config.toml
num_hidden_layers = 13
hidden_size = 160
intermediate_size = 448
hidden_act = "geglu"
norm_place = "pre"
norm_eps = 1e-05
parallel_block = false
learning_rate = 0.01
schedule = "wsd"
batch_tokens = 65536
z_loss = 0.0001
train_tokens = 320400000
Each number is 500 + 50 x the weight over its row's rms, rounded and kept within 0 to 999. Layers, rows and columns count from 0. Numbers have three digits each. The size before them is the row's rms in percent of the matrix's.

# k: layer 6 attention key, 128x160, rms 0.114, rows 115-127, columns 80-159
# q: layer 6 attention query, 128x160, rms 0.12, rows 116-127, columns 80-159
# v: layer 6 attention value, 128x160, rms 0.118, rows 64-89, columns 80-159
# o: layer 6 attention output (transposed), 128x160, rms 0.132, rows 64-88, columns 80-159
k115 106:489536496636452518359508568449561546506519541517548444488518457500432620478450534572480605523471442513451457469472524599516410533456507525575503475428477519536578383469542579419437492515481454539452537468506391518498439451554493488500396507
q116 111:471484444506496552489568536569527417380448531531510479476483557471511453542463449456491525419570506424546505507562563422532555461515397450495528560480520534550457569558507487482484534462427538539485449422518531516504485482514467479353439521
k116 108:504512577451500459414487368431549494537464496561559482512503531507455455514547536482552504541525444514518471530478496564425347473490521507398424518501532561489501465537453403411516535429416579430494490569569522470517467510498475543481421489
q117 106:541492502449409519481482511441505488498505484440497530416516459381457473476501469521476487467473553479487492578437451344505446467581562436560501553480527485452320477414581499449482497523457570569490468431486444491424474484541496573542543415
k117 107:520529504458430505514512513490459609386534471477603515427417428549529504540453484438523392472559498403475507487539494522545468511489468543521489571533447566458515460504416524539530571484484590564618511468529391614599465454475463529472535483
q118 101:451523461510482548517438474540583475588512447487437564520503373576481448369512435514487496519488538563447427505476521471477515420567519490486506583498584546550540596525484415586402487524558506532448533563448380528555489462522495506461418513
k118 108:491473454563460496479534430512466472662414460508401449365488478434539520524487443604532494499437570449479397454497456512434427527466513486593514506433474485499518449561509505461493598610549541586417440536523443477523554432474501516510495568
q119 112:515488524502460488557592493499496514510543542566523482484449421474495534514475514516477537487526433557521564444493466511481491538507517449493468512574485398530559618539546527498473430548485504474512482474541550435560498549464525467567502458
k119 108:536476537545437518459516425448425463424498467482593521497477501565540514572383446541557486553538493500548500470469463538532563512431589453516484562420556497532483489464485518389568471568497514524507486557483513542542460563501558475496534468
q120 115:475471554514401455524494486501511470530557537467588534592499605514468472434487552479519487548519478507432535436472518470474550498461475496539562497389487508472557447410521448448480459431595545552425526479513493473585459556550455561471529581
k120 117:470501511517494457489459523552510480516528433500462464587431582424470483459518586534547526435551517548496465559502487516472500443533501474476509542493459485470524459532665481446559472529495512518555522563546511565468538488500369502573391495
q121 107:501606517507503489465490553558528500545472586437546461423443523558469477527463465480422491523527512463575430488523524524421572471480520592496560463504530576475442438496528515548487433410560439451543559526373551515525563542537396617537567561
k121 109:580523510551509463554494491467533473427511593549439431483518478369586462467492511490503504463518429523500530540531560554514461409408526417521433597528501515467439422511482436460468536413558542484398567455414395542484519490507497538449533612
q122 100:589392383515495500524545493564475562474505417501532515493436471527509486491492511517520559515470504491595520513446510514405467529481512423559520508513543492533513497536499531525530431551468540479494525498410545539472488539575512479469521420
k122 104:552539527468596528479545402442470475472577486462554501541469448540488480482504487495484496509449514457460548548443422464363547516485461529528486539469532483433585542533476540520515526595478485515518529558489518593590448545497481408386525473
q123 105:610533442533541532452493453399476490462548484434342514469496483497474482439461506452447526498587465553471517510484566419493483508491460477511531521503410451499527465441473553455492446545606519504551512541515463474442504529465537506393611463
k123 108:552509377464472524563541451476461509422499514427470453406416438524506502466492547517444566539562528492451507440465443403506500506497524454437579520560503507524559425527439541510563389415507381502368479455538477523468449521499492417446528534
q124 102:555477541570507525574601485438468391566580529489444502530434446419536545538519572536602436538442518487503564522497601479402487408536495563471483440495501438455454592480578479513480517418524532486432439471488552434565458585496542525546448485
k124 104:575473529573491451520567486471480507519441494492550514511549592446537484520452512510463542574473606488475439475445550448414520473519557572438412461560520451374487501493581524416519533521517529542529468473494483427575461577431580537508599489
q125 102:426417510427547494460489548497470522448531457520519485504463442482487573385517566501487574456497465406475569538529483543443514480452465487592491416533604521525537428516566449542485408602459454541474534530533527522549487507473590488365481476
k125 102:393521538448447520625412468457491542471474413541517573485481501565535446497517556460435512533478656440509512553436525564560428440526562510574485517511512450559448439480408421448414481466564561518530437535511538457525463480457454519425525456
q126 105:469447509423478485464512492526515388515470522423472482498406487523453532557585515416488567555536602562490531484546457496577508410437405523519506525509448407605484437543472596520609487511506366527475418413447501417499469514518556466460491541
k126 109:430557499514563505448443459568530439433538464390539440513466583520464552565529525414515476483560426486491484511479523440583465481511544521494467589528532454552486471531484527471538498478473557461448521621469482480448470458467502520537453514
q127 110:434458466533517506523534466492565607533510470506591505422469481401517555548562538468523442467547499469555512487515445479469534561549366508552488502583479475480443521534447538482506561444532602540480498503471482529456445520487508521528478479
k127 111:578648546556523487474566468491490469496511555499460487499485524589427505550494541556618465485442532491522630441522405497519526445561474495523563565475480503558474422466473534563388483456507502493529482548484524596452551471465519482413463446
v64 097:611488523564492471575529582361478549507410498536523542470441507581383514439485609439511505430487510447468487547481430500495466440504424529556516531424578545566513583501488424471492482543456523520522434463524444532456542495470602487445487530
o64 097:541476509530597518474544549450447521532484427470590519487576537593528485476516496492586455487453469531434473511455513543529558549486478447484486487463501430507522504514519531543542530386442536564490485470439443471449511579462588575464412483
v65 099:486563402501516486519559506461622502583422564508541507449479458542507470407570465421457471436486430504485454448490491491486536453521587498467559577485464485502496504427512512484482447560499504597592495575527520501602405423466465516564507474
o65 092:538484469436450499484535541542492514581619432469493511614503517478438478428511472598425503520479553510497545452461498536365471473510509542477496456538502482471568524468497583516437490532568474586402508598444555473484508489483473526525597484
v66 099:487494577447576527554486466524534508489498487509539561478566609515501453564621495441559456450448463511475478516449510606444568493479501362434550490444387491508540463496412507485480614533561418537509534532473536439525477586499494478440487389
o66 097:510467554508494491559478529550460538523462478551430489474553545584527492584519588543606497511455484512508476459549562610426482493462537437472476573510476532442439646430449439552460579594613425548492518557559538474470446569582573476445462426
v67 108:546417521456446534470474540498581464561534455566475460549549423544580564486435526558524592485532434422496410489585563413513544502489492532576544430531475456527429462451489502478407486573461499483480562456499517482471514519484521418453484525
o67 107:462394429458477520349424495538521398547461541509372469492542521507497421550519445450513474499480504555551479556522539473510503351449393571440516482480479463563505513457411435521399546528496502542486469533485496537434544555541527556577545524
v68 102:515582447571464621523589507508481458538524483523555541492542491502511573470466495554473493528528540403517507429522525494511403371578507452545529528497457519512455548505562535514551420439518508473531601445539400539493480517527435534476443433
o68 097:502479475530506443439522447569465465457446442493535470492470482537505481443543447498448454558514415547410491483593520512461445506535491574454584566519509498590444479518554531472479420433567554499502428498518441459440393609471472519506558387
v69 098:461500416474463452480393550508491505528472514616485508442499567532481503477570456476591499370542507507456456407507588461432537508490523445493452444469521529491487496513599478437649481431412496459401452505507481547492574447448494506541531418
o69 100:568539490571465428503481536572505482548538498578419457427451529470517454603562419568524439453524443441487511429481394389485542487476453583556476573517550503495537515525468584502559541549412415557569527425463481517487497482512511546501495443
v70 104:394387516546550474513464493508504490491482507556473568580512461413484357483463427613582514449517444427441524425494586514565528522488443437505626507490436511506456436532440476491486498455481455499505505544507462514431513564445424550483536530
o70 104:506445450527493493581438478555419493472521504526429518563561417529519514485510490473566474483477464583494482458517542390506421591496465493636562530522501489475503466528524562450559512510457491584509588510551515547414360502612455577571478462
v71 107:447616546472442418486414464573386481507478511503521559444471485485547483498476447554560556564586583504477476523484503493461431443514425608470575460549599550559521482515493455484459442547507433516454427390463544559492456508519500475537391445
o71 104:503531467421459434492505407424494437540600504485548479544491501482414484532514469520508539442585539474465508432533515565483530470514528532511474479438594559511498543499536414497518406395472554582535522418492530527493426523465458541517481478
v72 106:465578558438425554522493447458599465508385493574482416518527496384403474493512535571454528517492551552573528420550466431542484536569487477547557573360553436511572542485497540528449498528491445504516523494488484421502443454468513477510448546
o72 103:473496407434521505523551522452452555507543472453535424470500433460580400463479475514428528390468454556530459485488543411524499629537408542441478418543512504444570527484501504443425514435537403503509478491447532505443455501524490515421496457
v73 105:441440461513495521543489499518476506552495537474569497532356475560422429435554470594565487507432487448580529496457466428475403461647560491360544464528533516444499549504471545475440439540475532498408538474452555503502472547496528459439563559
o73 103:431527540450497441450504523521596481517557535418518485489384448553556505509541540458496480453458482485545471425575461446528461538458524565478548521516509496394471488462425544486501418466452517476425438555529476542537418550520540482425504525
v74 103:506574580526472462567522531538619596584497431521492440465369545465568535501456495498534619507470488545552581512398466554448473486508480465422495495488549472474533515505521410583407514552520567556418485486481549546475480584423554507591524442
o74 104:421569329527414585423540509513551472580477567534566521492546527569565495464455616556529481475441486492621518514414517485449493526469523492458463483381485490498486467452507489512440502405454504505555467416561574562519461598460542401528498393
v75 101:484571511570489380445500476475520491437558459454500487559526572433555536531492460489497514524551554533445512564457584474450495439469501608522480494457513535558440519569531588492480550587520523404409465471562493395495542480525501514489464473
o75 101:615528420507489480526533494502533522590413502535531514564465460494465457546510487421579429527449440505505557563416568530482498531440492490567384414480501496537434501634558482484526591594437510463555466403485429449507547391507486365506553549
v76 103:418538504429532373460578478400490462449555467516519422473451551423421502413526621502603550466410518429540514446450549455438524517560527610489520571564490523528509488503519480509582536544508420479541500480502501449550430410393431473486484516
o76 103:537543481510505456417430474561610499554546528543567438511518499527539520456549409510548486546518540571579537537436407462556511608562601543501438518479519529477550525546517595497412530613533470608528454470459494485554494463544515525504408519
v77 107:463490487472463465530506488543507552484512447354535478503599524486483460501574556558542385383508452612516554447472391469380470440442476504546556635532436539448481546486476472537490516474525574517550543486515474531564473609480473463509472506
o77 104:470597517542436529607482551538477453545617419546494482511491575496552523568492567360631475493503553458498559472459485496549485481463445432415477589604395499577519515507485496446451590531522477514530510450501442523518472511484544498565570518
v78 104:503617493502525468547456439533445516442474462511526540404514468486501557528440474434516482432415459497589411502565445463533482534454505503476566389540561565493443447500571465556549645518508507563523525398532467456546586518442552412421577585
o78 099:615470412484470487424479482487513483496500418467499484493514448524481495457477487538497435493531536523539573528589512483553563504553527527494487575560503514540471447507490527525450588501508499565454408512507457479555496583535557556425494541
v79 099:502529421516483516519487416402462412588506436448494547615572526614529536372501459392554465580485505487459512518517442502506523501554456449507538530481522440497491348562474447488514467511615469537516460525504448450440541577420611513503500569
o79 102:549511523491464480547499530440463478477504467518460539415470580441557602441434499539457406482507522477489540532435505493522465466455499446459564374491514485560435513480469454430544473547458472464453601492516448451447455518544539539530438531
v80 098:502471445522570543610569453461452494488455438508463514560483487514519523598458565611550497491464557438449539416546450519498565565409498498537444566452579435452455493488505502502417550510549468588460475428515521561451557516573416516489460509
o80 096:506464466466513493506498491486509489435569349543519456434418472493488541423542576399558481555454460539465448567516465499472572412554417526500567461569443485461487500498504500420500524516490530508491537544494560441403495440365575531555515466
v81 089:521475603526459527525599517501524553533501502505498495537481472464507505525534520481554483394573487528494474440483520523563484565551461508453438429504483601532389502556435506467590505488565457530457522635500454604487461457480417542469493447
o81 085:486456509443416487385525431550433461430441509481561393527483551537467457410483493562432480486572438476571549517564541483510534533494495480502468516584517484517531507393432612571616572504534450505473482491550475518416503478535524465461563377
v82 102:556452460450557563460515451449487516463567372477508482580486494506520576461561502566483511460572594429526479577522466486482417524535489432481537629551436546553476537470533504504465620563484486521471490420458463376516570548468502513535534478
o82 099:473523496489531498524433491576529440546464482522559469475606501485540466374504561394570538391521445439482476607490520530535562527513536436517540486533479494515434514456597527478473495557444507446486604476503513418517493493516441490540463392
v83 107:475591496499515415496550461420564510515598482558446540462490459540513467459456524378584534538531386630440472482573504453466491464447537518452428488560458547494528536494491535499513547493492473450451403571568606453517517527503527537496451474
o83 103:512506506512483475490604441504557477431534533451475508508556476431472587541495468526478518492450432439487597466481430562494493452447481568496417539484510523429573575513445538509527675476426444490393617533546491541573498458486539543448492528
v84 100:516558517506433570524509519504541631477572467552469489397502581555508489536464482469477453371489484508413476562449519511504500443466453483491546466529496535473407548535607507497563444433610555532505512503424465482371544534534483501408417471
o84 102:468502508562458505513463446547454395513490501554506429518508504556477485492568454478514513533487450487509555470511517602519493506435497496531521461488539466465548426486449513480637482529454515487500489475443442468400534582421465553415554521
v85 103:390553470428553521467559590476493459494513522470503521527453422510572367461526438457517566531668576648473484555568535607446466644534516510475547490540495451516462505472551441479512483554566511439460551617512494587445424568548577444445457509
o85 101:495530547513441637544565523496509448497437509481496456538498519501419464467457520518442527448507429488409517496502479627526391519427371535487622528397538494549483512486519558553482555575432513503540527508510539569492445455633513492497525539
v86 111:485471608518496485510434515530491567458461457505621570558501404511459540438482506537516503526582474519533561531549514515464494524507454480452479476508534492417487453504547446481547534520486485524479541549463438421535496503537407626514525491
o86 107:522526500505475569469482539365592448413509586375539588505519497534587576468506519524558562506550429570513535656532461414509490434532542539584446525504456431487448450530556423474457547480476426596511434509485456506487428500486579498522461496
v87 102:501516455488537497387545524630510528502546499484466606456441385524499493495481378426422526523600501474478539516502519446395478379444609442465427401452494476541451545486609519493473479554481525525535632404494565475529514573473515485499467483
o87 102:455448605479336501430461487466516484552532486431472633565459440512510494473545492460457454500525472464420453482507466476441448500504469458460504475615525447472508537528566541559486524552454463532502423477504579463556572525477422486608519556
v88 104:473473600521421561514481632444523421524565540480459505544476488556583425508470452462594447535559539495452513497653479539482492477513523526580446419408441502458578522532535471495525546458485458588542532488504475446525509464578477433495527480
o88 102:447466452526521560424478408504473484553467685502443497353396524541509558596446484495512480470538457484500529519591486586478518453464512458548413513479585486477522465556522526487510418480410514465443538498487406477480597510446468529548473423
v89 096:511616476496473505456403450530613546487559518456547548543458497509530602505390573499508497480452448501505472463604477571579479589523468531461527561486513549469442469406479494424538508458470507438545554500475449511509408520484508443413442428